{"d_model": 256, "vocab_size": 4096, "init_std_o": 0.00796, "warmup_steps": 38}
Each number is 50 + 15 x the weight over its row's rms, rounded and kept within 0 to 99. Layers, rows and columns count from 0. The size before them is the row's rms in percent of the matrix's.

# k: layer 2 attention key, 256x256, rms 0.0586, rows 125-127, columns 0-127
# q: layer 2 attention query, 256x256, rms 0.0615, rows 126-127, columns 0-127
# v: layer 2 attention value, 256x256, rms 0.0637, rows 64-88, columns 0-127
# o: layer 2 attention output (transposed), 256x256, rms 0.239, rows 64-87, columns 0-127
k125 110:71 72 48 41 26 37 66 36 49 49 61 90 35 61 73 37 63 40 45 76 72 21 64 29 26 18 50 56 39 66 38 55 53 37 74 50 26 55 53 47 56 51 54 58 72 42 73 53 47 41 49 28 61 50 59 23 54 19 30 40 50 47 48 64 56 35 60 56 35 42 70 62 65 63 43 30 34 46 27 53 35 52 41 37 59 54 38 28 65 39 34 51 77 46 81 78 42 33 31 53 50 60 31 12 51 32 49 53 50 50 50 22 36 83 60 59 53 45 55 64 67 37 51 55 81 55 56 49
q126 102:55 38 45 73 43 42 41 49 44 34 59 44 39 66 56 45 23 56 41 68 21 57 59 77 38 49 68 46 59 75 44 30 25 35 67 50 33 73 77 67 27 67 53 59 47 27 67 60 51 77 53 30 39 32 50 36 54 59 51 47 49 48 45 59 61 45 53 70 68 34 36 51 54 39 48 48 49 24 59 34 43 38 28 66 37 43 20 58 48 28 56 67 51 61 58 46 75 26 45 48 34 38 29 60 41 38 34 55 55 63 63 37 56 31 78 71 52 35 52 57 32 49 51 49 40 46 39 47
k126 104:69 32 72 38 45 15 46 37 54 42 40 49 40 41 24 58 39 36 59 36 36 76 50 42 66 65 64 41 29 65 70 43 55 48 61 29 38 66 23 51 42 47 14 69 44 68 54 48 50 39 66 53 77 83 57 45 54 60 25 42 48 67 34 45 46 70 52 44 55 36 21 19 38 34 27 50 67 65 62 58 52 66 59 48 45 26 64 25 61 84 53 71 31 72 26 69 72 59 59 53 28 69 59 26 50 60 38 33 38 58 26 68 56 68 42 78 43 47 59 27 53 24 65 41 45 24 77 50
q127 104:47 61 54 68 35 50 44 48 56 35 26 49 66 57 42 51 30 88 43 47 40 64 46 46 50 72 81 45 48 38 10 42 47 63 50 33 74 44 55 34 51 64 32 51 38 43 43 61 30 61 42 37 46 28 61 63 42 29 30 50 36 71 47 41 52 50 56 50 52 36 54 38 50 17 32 24 70 53 37 37 14 30 40 77 44 37 60 99 57 64 58 25 77 54 36 59 71 66 59 59 52 61 53 52 56 45 48 70 64 43 47 46 66 55 37 59 49 58 39 39 51 63 44 41 63 47 80 54
k127 103:53 48 58 44 45 51 40 04 46 53 51 32 49 56 29 61 69 54 54 46 00 21 50 35 50 54 39 70 61 30 57 35 40 69 42 44 66 20 75 33 63 68 31 44 57 12 42 41 48 43 50 57 66 56 51 75 36 45 35 55 65 50 71 36 59 42 45 37 40 63 42 53 48 37 45 44 52 55 72 34 56 55 43 50 50 76 62 54 34 45 51 60 79 53 35 76 61 16 57 41 76 18 68 53 27 40 32 40 37 42 23 43 70 28 41 50 60 50 62 42 55 46 35 63 29 60 21 46
v64 109:72 56 39 37 64 14 42 39 29 59 40 61 50 56 48 47 72 64 44 37 43 65 61 53 85 33 48 35 41 32 35 62 60 36 54 47 48 40 38 50 39 13 41 54 42 55 64 33 27 65 55 16 41 45 29 46 46 42 51 58 47 75 53 59 16 47 42 31 54 37 37 39 47 22 39 36 51 52 79 46 52 71 60 68 16 36 38 50 55 34 47 33 52 28 51 38 46 43 32 22 51 80 23 50 47 67 63 66 62 35 40 59 34 38 18 81 70 22 64 39 73 33 40 45 56 32 45 58
o64 117:55 23 47 31 78 35 57 18 65 78 50 54 77 61 40 24 34 82 53 29 67 44 41 45 85 51 53 64 01 27 46 25 52 33 36 42 27 30 58 10 59 19 76 72 64 51 39 65 49 52 63 66 45 38 48 18 26 52 44 58 63 41 48 42 20 27 61 86 53 37 49 67 46 71 34 77 41 44 47 62 76 34 27 77 45 45 69 49 74 71 47 42 61 49 35 57 31 56 44 71 45 68 24 53 51 64 66 50 68 64 36 46 61 54 33 59 62 64 55 66 42 45 44 47 63 51 33 46
v65 106:61 44 54 20 45 40 77 52 47 21 47 74 36 52 43 45 48 53 43 39 38 38 28 61 41 50 70 61 50 47 64 51 56 49 41 24 46 69 84 40 72 57 22 34 59 54 56 80 41 56 53 66 42 52 53 30 47 42 18 00 45 40 19 57 51 58 20 62 28 33 58 34 36 51 64 63 47 40 39 30 22 60 42 64 23 40 55 36 47 56 62 30 52 49 39 63 26 60 53 65 53 46 25 66 51 48 46 65 28 47 42 17 46 24 29 52 62 38 62 83 66 44 60 51 55 52 36 72
o65 112:40 49 44 26 44 54 60 52 53 36 67 53 60 40 42 96 47 51 39 45 45 40 52 77 69 29 53 73 58 31 52 57 40 48 53 88 56 59 54 35 51 47 48 60 79 68 25 39 35 33 60 53 37 47 80 38 19 58 60 78 25 58 30 37 63 56 30 51 41 66 51 47 30 86 37 56 44 37 27 57 19 44 49 27 55 70 55 47 70 33 79 23 67 50 54 40 60 14 66 80 35 56 40 38 67 69 46 65 43 58 42 56 11 53 60 46 80 41 42 52 57 81 66 54 36 43 38 49
v66 096:67 52 63 49 22 47 57 51 44 32 36 56 71 44 54 64 51 49 71 45 49 51 66 64 47 48 22 44 64 68 25 65 50 41 59 35 60 58 58 38 58 35 64 45 28 49 53 61 47 30 32 34 17 47 24 41 72 52 46 66 37 31 80 61 75 41 65 60 49 62 64 60 27 44 40 88 64 55 47 43 40 43 69 48 72 36 50 50 35 52 47 38 48 31 49 05 51 55 75 71 26 51 73 51 43 09 63 58 23 60 72 28 47 50 49 36 50 42 26 50 94 40 52 19 60 54 14 34
o66 102:34 47 67 84 50 56 57 64 53 48 44 65 66 56 52 64 54 36 42 26 34 44 73 15 79 68 56 77 48 45 21 51 58 15 52 52 54 74 41 77 76 41 53 43 31 39 83 59 59 42 49 65 33 27 46 66 62 72 44 47 54 41 57 69 66 55 45 52 70 69 47 56 37 43 65 26 66 50 32 74 62 68 52 50 79 51 47 51 38 61 69 57 34 38 68 44 15 51 61 57 59 84 83 33 46 42 47 39 32 53 49 14 24 47 55 51 80 61 44 55 51 57 49 58 42 68 41 45
v67 093:45 46 27 42 67 50 44 61 38 51 54 34 40 36 45 34 73 69 62 65 34 59 30 58 54 44 34 38 63 33 33 60 57 67 54 78 58 31 35 24 44 63 45 61 54 61 37 54 53 23 37 50 46 50 48 72 73 33 32 60 53 43 28 63 27 33 27 45 42 51 70 70 46 26 49 68 69 63 80 53 38 59 51 39 54 47 59 35 35 36 49 53 47 29 30 63 61 78 55 31 57 62 46 48 44 65 21 54 55 59 18 38 72 72 39 65 52 47 50 43 47 59 67 66 45 48 58 58
o67 102:40 53 45 50 99 45 37 60 20 60 22 50 51 47 64 56 29 68 48 39 44 42 64 53 11 43 32 24 45 58 58 49 32 36 14 63 65 72 55 22 56 45 41 68 25 67 45 54 48 47 65 66 45 54 39 45 43 36 67 69 45 60 60 63 29 37 59 49 26 31 63 63 62 13 33 54 72 39 39 43 22 23 56 52 86 55 54 61 67 42 52 54 36 79 45 54 43 77 46 23 61 70 47 54 62 39 48 57 47 64 61 46 26 49 42 49 70 29 72 44 47 63 42 45 53 51 42 27
v68 109:46 47 67 51 46 46 54 51 72 68 42 34 39 24 42 50 39 37 62 11 65 78 39 39 38 40 20 49 19 57 64 52 72 73 69 57 31 37 53 15 51 55 43 54 37 55 42 37 62 56 60 46 50 56 48 46 48 81 46 58 28 59 34 51 27 22 50 63 40 34 66 50 41 47 38 56 56 80 68 56 22 22 37 62 49 43 28 38 58 48 44 50 85 69 32 41 33 47 46 51 65 25 26 38 48 39 58 48 68 60 54 69 34 61 42 55 54 89 45 58 54 59 58 56 47 43 68 49
o68 118:39 55 38 52 47 44 37 63 54 34 56 37 56 15 49 63 43 47 35 36 50 56 75 35 55 60 63 99 60 37 24 46 39 47 64 50 34 66 92 32 55 49 39 46 65 31 74 46 52 45 55 65 46 80 56 65 63 27 34 67 33 73 61 48 44 30 73 34 60 37 42 65 70 41 57 33 24 64 62 59 39 30 34 75 41 44 53 54 48 66 42 50 73 35 35 48 76 43 50 51 41 50 51 52 31 29 71 68 75 33 50 81 27 71 39 64 47 35 33 35 61 48 39 41 55 58 41 34
v69 102:46 51 60 65 45 48 64 57 59 60 35 34 50 30 40 25 58 59 50 41 55 48 23 35 54 00 62 57 77 43 60 33 30 49 42 52 47 66 42 23 40 64 80 23 46 39 58 65 34 64 39 69 76 40 43 79 70 41 10 53 46 51 52 51 64 62 30 69 36 51 60 16 53 25 26 51 48 58 36 55 22 55 84 59 59 79 56 70 39 46 41 32 28 34 51 48 54 60 34 82 21 64 46 59 38 58 69 45 55 49 44 48 29 47 41 63 34 66 35 61 76 91 54 62 36 41 48 51
o69 109:32 85 63 43 52 46 41 35 51 29 68 37 52 69 38 47 65 70 77 54 68 41 37 56 62 61 38 23 67 47 60 61 41 45 65 51 44 45 37 59 31 67 64 31 73 41 46 26 57 56 42 35 42 53 66 69 48 63 36 19 60 56 51 30 39 56 35 46 53 48 53 32 39 30 22 29 33 57 51 56 38 46 75 59 69 37 34 71 73 63 51 27 55 45 33 30 73 45 45 23 38 48 41 49 82 41 51 40 55 76 42 47 30 64 46 35 40 18 50 53 55 65 54 63 73 61 39 67
v70 098:45 53 53 45 39 44 42 40 30 68 44 57 63 67 40 64 39 73 61 71 76 44 48 36 52 51 29 31 72 69 44 33 55 41 71 52 49 49 68 44 52 42 48 62 44 48 46 64 69 69 40 37 64 24 80 33 22 42 39 36 58 33 45 22 49 68 50 64 58 51 63 11 41 47 55 49 58 54 35 60 48 70 68 42 62 45 57 26 58 42 53 47 54 72 38 57 39 31 76 64 63 48 36 35 51 72 56 63 36 37 63 46 45 45 50 55 64 41 43 36 53 59 58 59 55 43 63 76
o70 106:47 55 34 78 40 46 27 53 48 53 68 71 44 70 36 66 65 42 39 41 68 61 18 41 75 55 22 41 63 63 53 56 34 62 90 67 35 46 70 63 59 45 43 27 59 41 48 58 41 75 52 21 61 67 67 50 32 51 64 39 47 29 55 23 57 30 43 44 58 76 40 52 39 85 49 74 81 49 59 48 47 62 48 20 36 46 57 40 76 71 50 52 48 70 43 38 41 68 35 34 54 69 54 12 43 49 34 54 67 05 53 65 43 56 19 29 43 38 63 51 44 48 66 81 53 36 43 32
v71 104:58 55 56 44 49 60 52 82 31 61 53 42 75 64 55 50 75 58 60 30 67 58 68 61 42 76 67 54 37 58 51 61 27 74 66 60 57 44 69 52 61 40 38 68 51 61 50 52 52 27 50 69 53 52 37 64 61 49 41 22 35 68 31 42 21 47 60 46 63 67 53 47 56 22 54 54 58 64 61 57 10 34 50 33 37 38 48 58 74 66 35 49 57 50 44 33 47 64 20 52 46 47 14 25 77 66 34 40 28 67 30 48 53 37 52 29 50 21 42 47 71 32 54 50 60 58 39 47
o71 114:24 53 66 30 52 42 35 54 34 65 47 55 58 41 32 44 59 35 45 63 59 51 67 65 51 46 60 46 41 17 43 37 68 41 55 46 50 43 45 45 59 33 79 54 74 56 51 23 73 73 52 64 11 50 49 41 38 31 49 43 83 40 24 49 55 67 36 36 51 42 40 45 40 58 55 47 51 40 45 39 41 52 41 33 39 21 42 44 67 74 62 26 72 38 74 40 41 59 85 54 45 49 44 49 61 65 64 34 49 36 56 64 25 59 39 42 40 55 53 20 71 59 33 61 65 39 50 31
v72 101:54 56 46 68 53 47 70 53 50 50 50 55 26 65 22 31 47 49 53 54 66 51 50 49 12 26 50 83 42 75 65 76 39 70 53 48 51 73 61 63 40 51 27 50 12 60 57 37 29 69 53 25 41 69 30 58 43 58 76 53 31 52 67 43 40 25 43 73 42 30 73 64 64 31 40 42 47 69 27 55 49 61 19 55 68 66 50 38 67 53 30 38 55 55 42 49 58 47 76 84 63 44 60 51 73 36 74 43 49 58 59 24 48 35 71 33 54 48 71 71 60 39 70 48 58 56 30 53
o72 109:59 53 51 59 39 40 71 64 81 60 58 63 42 40 56 48 24 63 45 64 57 46 38 70 53 47 47 50 55 43 49 68 42 56 69 66 66 76 30 42 54 53 36 29 76 24 59 47 59 39 69 79 30 58 42 45 76 63 62 56 55 59 60 48 48 43 32 56 39 41 81 52 59 46 54 44 50 68 20 68 56 61 34 46 46 59 48 33 73 33 64 27 36 43 47 27 64 28 41 58 15 62 20 62 74 60 91 48 40 45 64 68 44 23 52 56 49 62 39 68 62 44 51 50 49 67 63 60
v73 109:31 35 56 40 57 56 28 55 36 52 38 57 62 48 50 53 70 57 37 51 56 45 52 44 50 66 38 50 27 60 46 39 31 38 70 49 55 51 28 62 49 52 34 80 67 48 41 45 79 33 45 56 68 46 53 44 50 46 34 69 47 37 66 58 46 58 62 51 17 68 52 72 75 47 52 48 23 30 57 53 73 37 54 65 83 68 18 65 47 31 54 38 46 64 74 51 47 25 41 35 70 85 28 60 49 33 67 83 41 55 24 72 67 77 49 53 37 48 48 49 54 41 58 74 57 43 48 84
o73 119:50 50 50 56 59 54 50 67 28 46 49 49 25 89 52 42 60 58 32 53 28 60 40 52 47 23 48 81 45 58 51 55 48 64 53 37 62 35 48 87 58 24 49 50 24 64 49 35 59 61 63 71 43 42 61 35 36 43 78 45 44 43 30 55 33 46 61 76 60 57 35 72 68 53 62 21 13 38 61 31 43 49 74 54 42 31 47 68 59 30 40 55 37 50 43 33 61 53 48 54 54 62 72 54 46 23 62 57 40 47 49 37 79 49 47 60 57 69 54 44 58 41 65 42 30 29 47 93
v74 104:61 62 20 47 48 38 53 53 31 58 54 62 48 58 71 46 47 77 33 00 62 71 48 58 55 66 63 78 47 66 37 46 54 56 56 74 57 61 50 53 53 56 87 36 67 20 42 61 37 43 51 75 73 31 73 67 48 38 46 42 53 41 57 61 43 59 85 48 51 35 60 39 41 34 38 42 20 60 66 53 49 57 42 72 65 72 71 12 65 48 45 58 53 52 76 68 55 46 45 41 46 54 53 67 48 80 27 39 26 54 40 48 59 64 52 58 51 63 40 31 46 48 43 20 42 70 54 56
o74 108:44 51 56 47 73 45 52 43 66 48 55 41 40 51 62 44 90 35 34 51 46 67 40 52 20 70 40 68 61 68 48 55 30 18 45 45 64 31 71 42 74 32 78 64 64 46 21 36 42 36 35 34 55 42 53 64 54 53 48 46 93 37 61 43 57 38 71 40 47 55 38 23 25 56 48 54 53 44 31 36 55 41 59 73 66 52 79 13 71 53 55 61 61 78 45 63 66 57 31 55 42 61 48 88 53 30 38 41 31 63 33 65 24 60 59 36 62 31 20 49 44 41 28 55 42 26 48 94
v75 102:38 33 51 48 53 58 59 55 64 46 74 62 37 70 34 68 47 46 73 76 44 78 64 52 62 41 26 17 27 63 22 50 57 56 67 45 55 53 53 59 63 61 47 38 57 67 44 56 60 37 51 64 56 56 42 50 59 58 62 27 70 58 53 03 29 67 64 42 59 48 59 93 52 55 47 48 59 28 35 36 59 46 65 34 56 56 48 38 50 36 58 42 51 61 45 43 76 74 53 62 46 27 44 47 63 32 44 44 25 69 70 43 26 60 56 62 40 56 30 64 43 54 42 86 59 17 44 46
o75 109:37 29 44 71 44 43 50 50 38 70 57 37 51 49 43 48 60 49 41 69 52 67 37 47 48 53 32 36 20 75 45 36 58 43 55 60 29 62 33 52 33 79 43 49 32 37 38 59 42 48 36 55 53 33 61 59 87 47 57 42 45 56 45 50 59 53 20 42 35 49 35 99 70 33 37 40 41 42 44 69 27 47 51 65 60 71 45 56 47 50 58 50 22 34 60 55 46 53 58 61 74 71 29 60 73 15 49 76 38 14 65 49 39 57 59 35 57 51 64 43 42 48 32 51 57 26 48 36
v76 097:35 57 68 50 68 41 59 35 58 84 74 58 39 30 38 53 27 43 58 51 32 70 28 25 32 50 14 32 60 50 64 64 33 48 55 59 62 68 63 36 53 67 37 31 50 52 52 41 62 53 62 47 49 42 40 56 51 66 54 45 38 21 46 43 42 50 43 31 46 70 45 63 63 34 54 51 46 44 63 74 61 26 22 28 39 51 19 38 65 40 50 66 48 35 54 29 43 67 28 50 49 44 59 44 54 47 73 61 38 32 52 68 67 38 70 62 67 62 40 37 45 25 48 21 48 39 58 97
o76 103:37 48 47 33 68 33 56 54 70 23 50 49 60 50 47 17 29 45 78 47 43 56 25 32 42 37 51 52 53 58 35 57 35 45 29 40 48 56 64 39 17 44 32 08 38 44 59 66 34 51 53 82 36 50 66 31 47 62 35 65 63 39 73 24 54 52 59 47 52 59 53 60 42 39 47 53 46 67 52 55 51 62 32 57 35 63 26 46 45 79 45 47 66 67 41 95 50 52 51 83 35 34 61 44 38 32 35 44 57 52 11 53 68 31 41 43 75 25 30 59 24 10 42 31 51 31 64 41
v77 107:24 35 34 41 50 32 57 64 54 51 56 27 79 56 28 37 47 54 31 59 49 47 46 68 40 53 50 34 31 60 36 47 43 59 30 60 70 41 79 56 72 38 77 67 50 14 48 87 42 35 59 31 32 30 51 61 67 57 55 56 52 68 42 43 72 41 49 67 35 32 58 68 79 33 40 28 44 33 51 59 46 62 48 44 45 45 77 65 48 22 52 72 66 54 64 58 41 72 24 54 44 72 54 28 68 36 49 67 85 58 68 55 54 55 71 38 58 50 48 44 71 62 81 33 64 53 52 72
o77 113:62 61 16 43 61 67 36 47 40 45 64 32 70 40 61 28 40 31 51 53 74 55 46 17 61 67 58 40 45 57 44 50 59 38 52 74 51 34 41 72 66 48 51 58 40 58 49 55 54 18 35 67 50 36 30 42 32 61 41 57 67 58 64 45 73 58 36 45 38 58 54 57 73 48 31 50 85 35 70 46 87 73 57 28 54 62 59 51 47 28 59 36 76 48 57 53 43 37 80 40 37 51 47 43 60 43 48 78 59 55 65 65 40 44 79 51 40 59 31 47 85 55 41 44 53 53 66 39
v78 106:56 71 26 00 58 52 30 73 50 52 47 52 47 63 71 52 63 22 58 53 44 49 50 66 49 60 24 45 43 33 49 67 62 58 27 32 59 47 55 38 65 57 67 60 55 43 47 38 31 33 31 44 48 70 53 12 44 69 25 54 55 41 65 45 44 59 25 55 60 41 39 38 53 70 24 74 45 37 59 66 55 78 25 66 39 44 49 59 57 26 37 60 26 57 38 44 46 30 56 50 16 71 46 44 54 59 45 60 26 49 41 74 43 70 46 57 58 26 49 64 46 74 23 38 34 45 49 49
o78 114:67 42 65 37 45 66 41 32 47 63 57 44 75 56 47 54 33 33 53 43 53 66 67 32 51 72 48 76 28 18 53 80 33 32 32 40 70 50 46 59 83 28 47 76 38 51 33 30 51 42 37 22 49 70 47 46 47 31 61 35 43 65 55 49 50 69 49 41 72 60 26 50 90 58 12 68 43 52 35 62 68 55 35 49 43 46 15 61 55 42 48 56 47 74 57 51 46 64 61 72 48 26 74 59 65 38 35 36 57 39 55 40 64 52 36 41 51 62 78 42 58 43 69 49 48 56 31 59
v79 103:71 54 38 42 64 46 50 45 66 46 60 77 45 61 52 54 46 45 51 43 44 29 59 51 39 34 32 60 40 73 42 39 44 54 51 47 34 77 42 61 61 48 73 38 63 34 37 57 36 50 59 54 70 28 33 24 54 35 44 70 55 43 35 60 58 70 57 41 27 45 62 63 44 25 40 38 57 58 58 47 58 22 50 36 34 29 27 69 49 63 54 77 37 44 20 77 49 78 58 55 59 52 77 54 30 54 58 42 56 66 60 63 48 49 56 42 47 45 37 39 49 57 39 59 50 11 60 37
o79 109:36 57 55 44 83 73 42 60 62 57 50 72 34 21 60 68 40 43 57 49 58 29 40 61 34 43 30 59 24 70 25 07 42 31 76 40 00 35 33 61 63 66 42 39 47 67 41 76 36 41 68 51 61 59 55 50 48 52 14 29 71 37 65 50 17 61 51 42 46 37 62 44 39 59 56 74 26 41 32 38 70 31 58 65 26 52 33 63 35 21 64 69 41 56 44 30 62 66 41 50 55 24 52 46 46 64 39 60 58 68 56 56 52 51 45 66 55 52 49 35 45 50 44 34 30 40 38 41
v80 102:34 52 20 57 54 76 50 30 76 40 32 18 75 34 42 44 52 45 53 53 47 41 70 62 42 47 24 61 22 60 40 38 41 70 67 36 52 65 45 52 43 66 58 40 53 48 53 70 58 61 40 60 59 52 53 25 48 39 16 50 30 76 42 64 42 69 29 70 69 57 74 62 39 21 59 66 53 69 43 68 49 49 64 52 46 21 59 58 53 46 48 77 35 32 58 77 85 38 40 84 31 50 45 49 23 20 59 57 41 49 57 33 64 56 52 57 54 53 65 64 59 40 34 48 47 50 44 50
o80 111:58 40 28 79 73 50 47 38 44 67 56 27 57 58 26 40 47 34 55 39 56 48 76 68 13 61 22 63 45 25 35 38 50 56 68 85 57 25 47 71 64 23 32 53 50 49 16 60 48 93 51 64 59 28 66 42 54 86 43 59 56 57 34 32 24 55 36 58 57 47 65 41 48 46 40 50 36 40 63 75 74 37 60 45 42 90 49 59 65 47 79 62 51 39 33 37 56 44 57 54 46 46 71 54 35 42 25 31 49 41 65 62 25 68 56 62 53 37 38 55 59 28 68 56 42 66 40 79
v81 101:47 14 55 56 60 46 61 38 38 86 34 65 39 55 71 45 22 50 58 48 50 64 62 29 23 67 21 84 43 24 58 68 44 51 28 57 69 51 24 67 58 37 64 52 37 44 34 42 38 46 31 67 69 53 37 50 74 65 47 53 54 65 66 56 36 50 54 28 71 58 51 55 64 59 53 70 46 64 60 36 42 35 59 57 48 42 54 58 56 34 74 26 34 36 57 33 27 51 70 46 59 52 75 54 28 35 22 64 58 54 37 64 66 09 66 61 47 64 34 56 54 31 47 59 49 45 28 32
o81 108:36 58 53 44 36 34 35 84 32 51 50 60 29 30 61 76 41 34 74 60 55 50 51 49 51 52 39 41 42 44 57 61 33 65 31 76 57 66 41 45 15 27 54 51 64 47 62 34 47 43 57 61 47 39 69 59 75 41 57 61 30 52 41 58 15 39 17 67 64 70 50 29 44 39 39 50 39 37 58 40 40 52 30 71 39 32 64 54 32 50 73 60 78 11 63 46 55 61 38 48 64 62 57 57 32 47 32 39 57 68 20 37 88 46 31 57 59 66 35 35 52 32 48 92 47 79 23 51
v82 111:61 56 37 40 41 75 68 46 76 55 49 31 38 24 48 52 75 25 56 45 54 68 81 26 39 59 34 59 63 26 34 69 66 32 55 48 25 50 41 91 34 56 58 61 34 42 53 49 51 39 73 52 65 77 44 71 50 59 42 59 75 50 38 63 56 66 68 19 74 57 57 51 34 53 14 50 25 11 76 33 58 39 60 23 62 79 44 54 34 42 48 22 48 44 40 36 78 29 18 39 37 72 36 46 47 75 63 65 56 38 48 54 64 48 56 62 57 46 34 42 52 67 63 42 46 82 46 25
o82 121:33 18 51 36 28 57 57 26 63 48 59 65 39 22 58 55 56 65 52 34 26 74 58 41 54 55 21 55 56 64 42 32 70 48 44 39 78 56 44 36 63 63 46 68 51 58 40 38 82 46 33 57 65 67 29 56 88 64 40 61 62 32 57 77 69 30 51 63 71 38 44 54 61 47 41 70 47 57 79 57 47 77 66 56 44 71 38 40 37 63 51 21 54 44 48 45 54 45 60 62 64 41 59 79 54 65 34 40 46 43 23 36 52 65 77 44 46 78 70 47 67 63 82 52 77 60 32 40
v83 103:46 40 57 65 56 47 38 50 09 79 57 61 37 55 42 37 37 41 35 25 52 52 53 29 45 58 24 47 58 62 40 39 50 20 38 59 31 47 48 52 64 51 49 40 50 40 39 40 41 46 47 37 39 72 46 51 62 60 34 56 45 54 67 50 65 39 30 78 78 71 55 41 24 53 55 43 33 80 43 51 70 45 65 61 37 82 52 45 25 42 43 84 41 28 52 53 43 44 76 36 34 67 30 58 33 49 37 33 61 72 40 57 58 62 58 60 47 58 36 63 43 52 42 59 52 54 43 49
o83 110:51 47 65 76 42 45 70 56 38 60 77 53 41 49 63 31 48 30 54 35 74 55 40 35 57 30 44 27 47 43 54 53 28 26 28 66 74 52 52 57 40 55 43 46 33 63 36 46 47 44 29 52 30 60 48 46 50 64 44 37 57 66 43 67 43 52 42 54 34 51 58 43 47 68 40 68 43 72 88 59 33 54 50 65 75 45 29 43 38 41 62 37 48 46 23 73 51 22 27 47 62 41 65 49 25 32 43 28 63 86 49 62 49 55 80 50 38 59 55 61 17 63 10 61 66 74 31 58
v84 102:44 57 54 21 62 61 60 59 61 42 49 53 52 38 68 46 63 45 65 39 17 47 41 45 43 61 30 52 49 45 51 72 61 36 38 53 45 48 53 32 42 45 55 67 45 63 47 37 53 44 53 44 89 44 41 46 45 43 43 41 21 68 69 45 67 31 57 61 54 54 69 60 51 31 27 64 52 53 38 47 39 34 67 30 68 24 46 60 48 26 42 73 82 64 54 44 67 37 55 28 61 39 28 43 59 69 41 37 41 36 38 52 64 69 54 55 37 22 65 54 46 54 39 66 39 39 56 34
o84 107:84 54 44 46 52 59 28 53 60 73 40 44 60 47 44 24 37 61 67 36 47 80 18 48 18 75 42 55 59 50 24 21 62 66 48 51 72 78 49 53 50 44 46 52 55 54 40 40 54 76 50 70 63 55 38 45 41 72 23 60 26 35 57 71 59 40 52 57 56 49 45 56 47 62 50 34 28 56 52 28 48 59 64 51 33 57 63 47 49 68 91 67 26 72 24 41 39 66 66 66 55 47 46 43 82 48 43 59 72 38 44 59 44 62 45 58 55 63 50 74 54 57 31 71 45 30 85 41
v85 097:45 54 51 77 52 44 63 33 60 40 58 43 26 28 50 47 49 59 63 31 43 40 52 41 55 42 31 75 57 21 52 40 61 57 33 23 45 38 77 50 30 42 67 58 67 52 37 62 56 50 47 26 56 61 73 51 57 46 50 33 71 43 56 50 49 49 50 38 38 32 72 59 34 55 36 47 63 70 22 57 54 65 53 36 43 39 64 83 37 84 46 58 48 55 63 50 28 54 32 63 51 53 36 40 43 76 70 76 34 46 43 41 72 38 38 33 54 51 51 90 48 65 46 33 39 28 47 42
o85 104:46 53 49 63 39 28 78 44 66 49 46 64 29 63 34 68 70 71 44 29 58 27 40 68 29 56 32 52 44 45 61 47 25 21 33 49 40 33 46 54 02 80 67 69 50 58 49 75 67 39 68 40 34 43 44 45 52 32 38 28 30 56 55 38 43 33 16 21 52 36 49 56 43 37 50 52 22 35 53 66 55 80 64 38 69 64 25 48 69 66 51 47 51 59 70 83 47 52 38 40 49 56 42 63 37 56 50 71 76 70 44 50 53 65 55 53 61 72 56 62 75 54 42 28 28 60 34 34
v86 102:46 58 42 34 66 78 34 56 40 63 45 37 72 48 49 75 29 53 64 55 60 52 76 60 36 37 67 65 42 50 67 60 63 71 63 27 41 51 54 47 58 42 19 57 29 62 67 29 48 68 76 64 41 72 66 48 71 39 62 58 59 38 53 48 66 68 67 32 01 59 45 34 54 44 14 60 56 18 65 54 50 55 49 95 25 47 50 53 76 48 39 39 85 14 40 58 43 74 68 46 65 43 63 57 38 27 52 65 66 45 62 07 63 46 41 43 47 80 59 46 52 33 49 39 50 24 50 59
o86 110:34 66 36 41 46 60 50 42 80 50 47 07 45 41 66 49 29 62 53 72 44 53 45 78 59 55 53 62 76 59 36 36 47 23 60 65 32 53 61 57 40 47 56 33 41 36 58 62 81 52 56 64 66 31 43 58 31 49 68 47 55 63 39 45 67 44 39 50 44 54 83 41 40 74 66 52 19 35 67 32 68 28 42 47 56 36 69 45 54 44 58 35 69 48 54 84 33 54 50 57 52 70 50 60 38 33 34 38 39 34 30 35 58 19 55 48 69 49 49 27 48 73 35 47 44 24 82 42
v87 105:52 51 24 45 61 56 48 36 51 46 48 78 64 56 62 64 58 60 57 48 56 62 47 32 52 47 36 46 60 58 39 54 33 41 67 23 34 49 43 64 38 96 67 43 52 37 33 44 51 70 29 69 41 32 64 56 68 58 35 68 28 39 36 31 73 56 17 43 55 50 77 53 48 23 62 40 56 65 50 35 41 53 44 64 52 79 55 00 85 59 68 55 72 52 48 38 35 25 48 49 46 61 51 43 48 56 52 70 35 50 57 40 34 48 10 71 41 51 57 35 45 76 52 53 77 24 30 53
o87 110:44 57 28 63 51 73 53 41 72 35 61 77 61 23 49 84 66 66 44 38 67 46 57 51 61 64 58 47 40 53 46 66 38 36 99 37 58 19 65 22 44 40 36 38 69 51 50 59 43 64 32 54 35 47 63 42 30 46 36 35 62 60 64 34 54 41 36 54 56 60 50 28 90 28 27 30 61 49 23 39 44 46 32 61 82 65 31 38 49 72 44 32 78 15 56 12 31 41 54 57 44 45 46 51 61 50 44 37 32 67 48 54 51 76 36 31 17 62 49 37 54 61 41 64 69 46 53 57
v88 100:81 38 65 40 50 32 61 39 27 61 70 56 57 29 57 52 40 38 38 61 61 57 41 41 34 53 75 60 43 63 89 57 62 55 61 34 63 86 65 52 48 63 52 52 61 54 41 44 54 60 60 52 68 61 41 58 62 58 63 40 25 68 59 51 41 33 59 36 61 30 45 53 46 42 38 31 64 61 49 52 37 29 90 30 70 42 19 61 49 68 55 42 48 48 39 37 54 50 33 28 49 59 34 81 36 22 40 68 51 67 42 74 46 79 38 27 72 59 37 36 42 43 59 62 27 56 57 46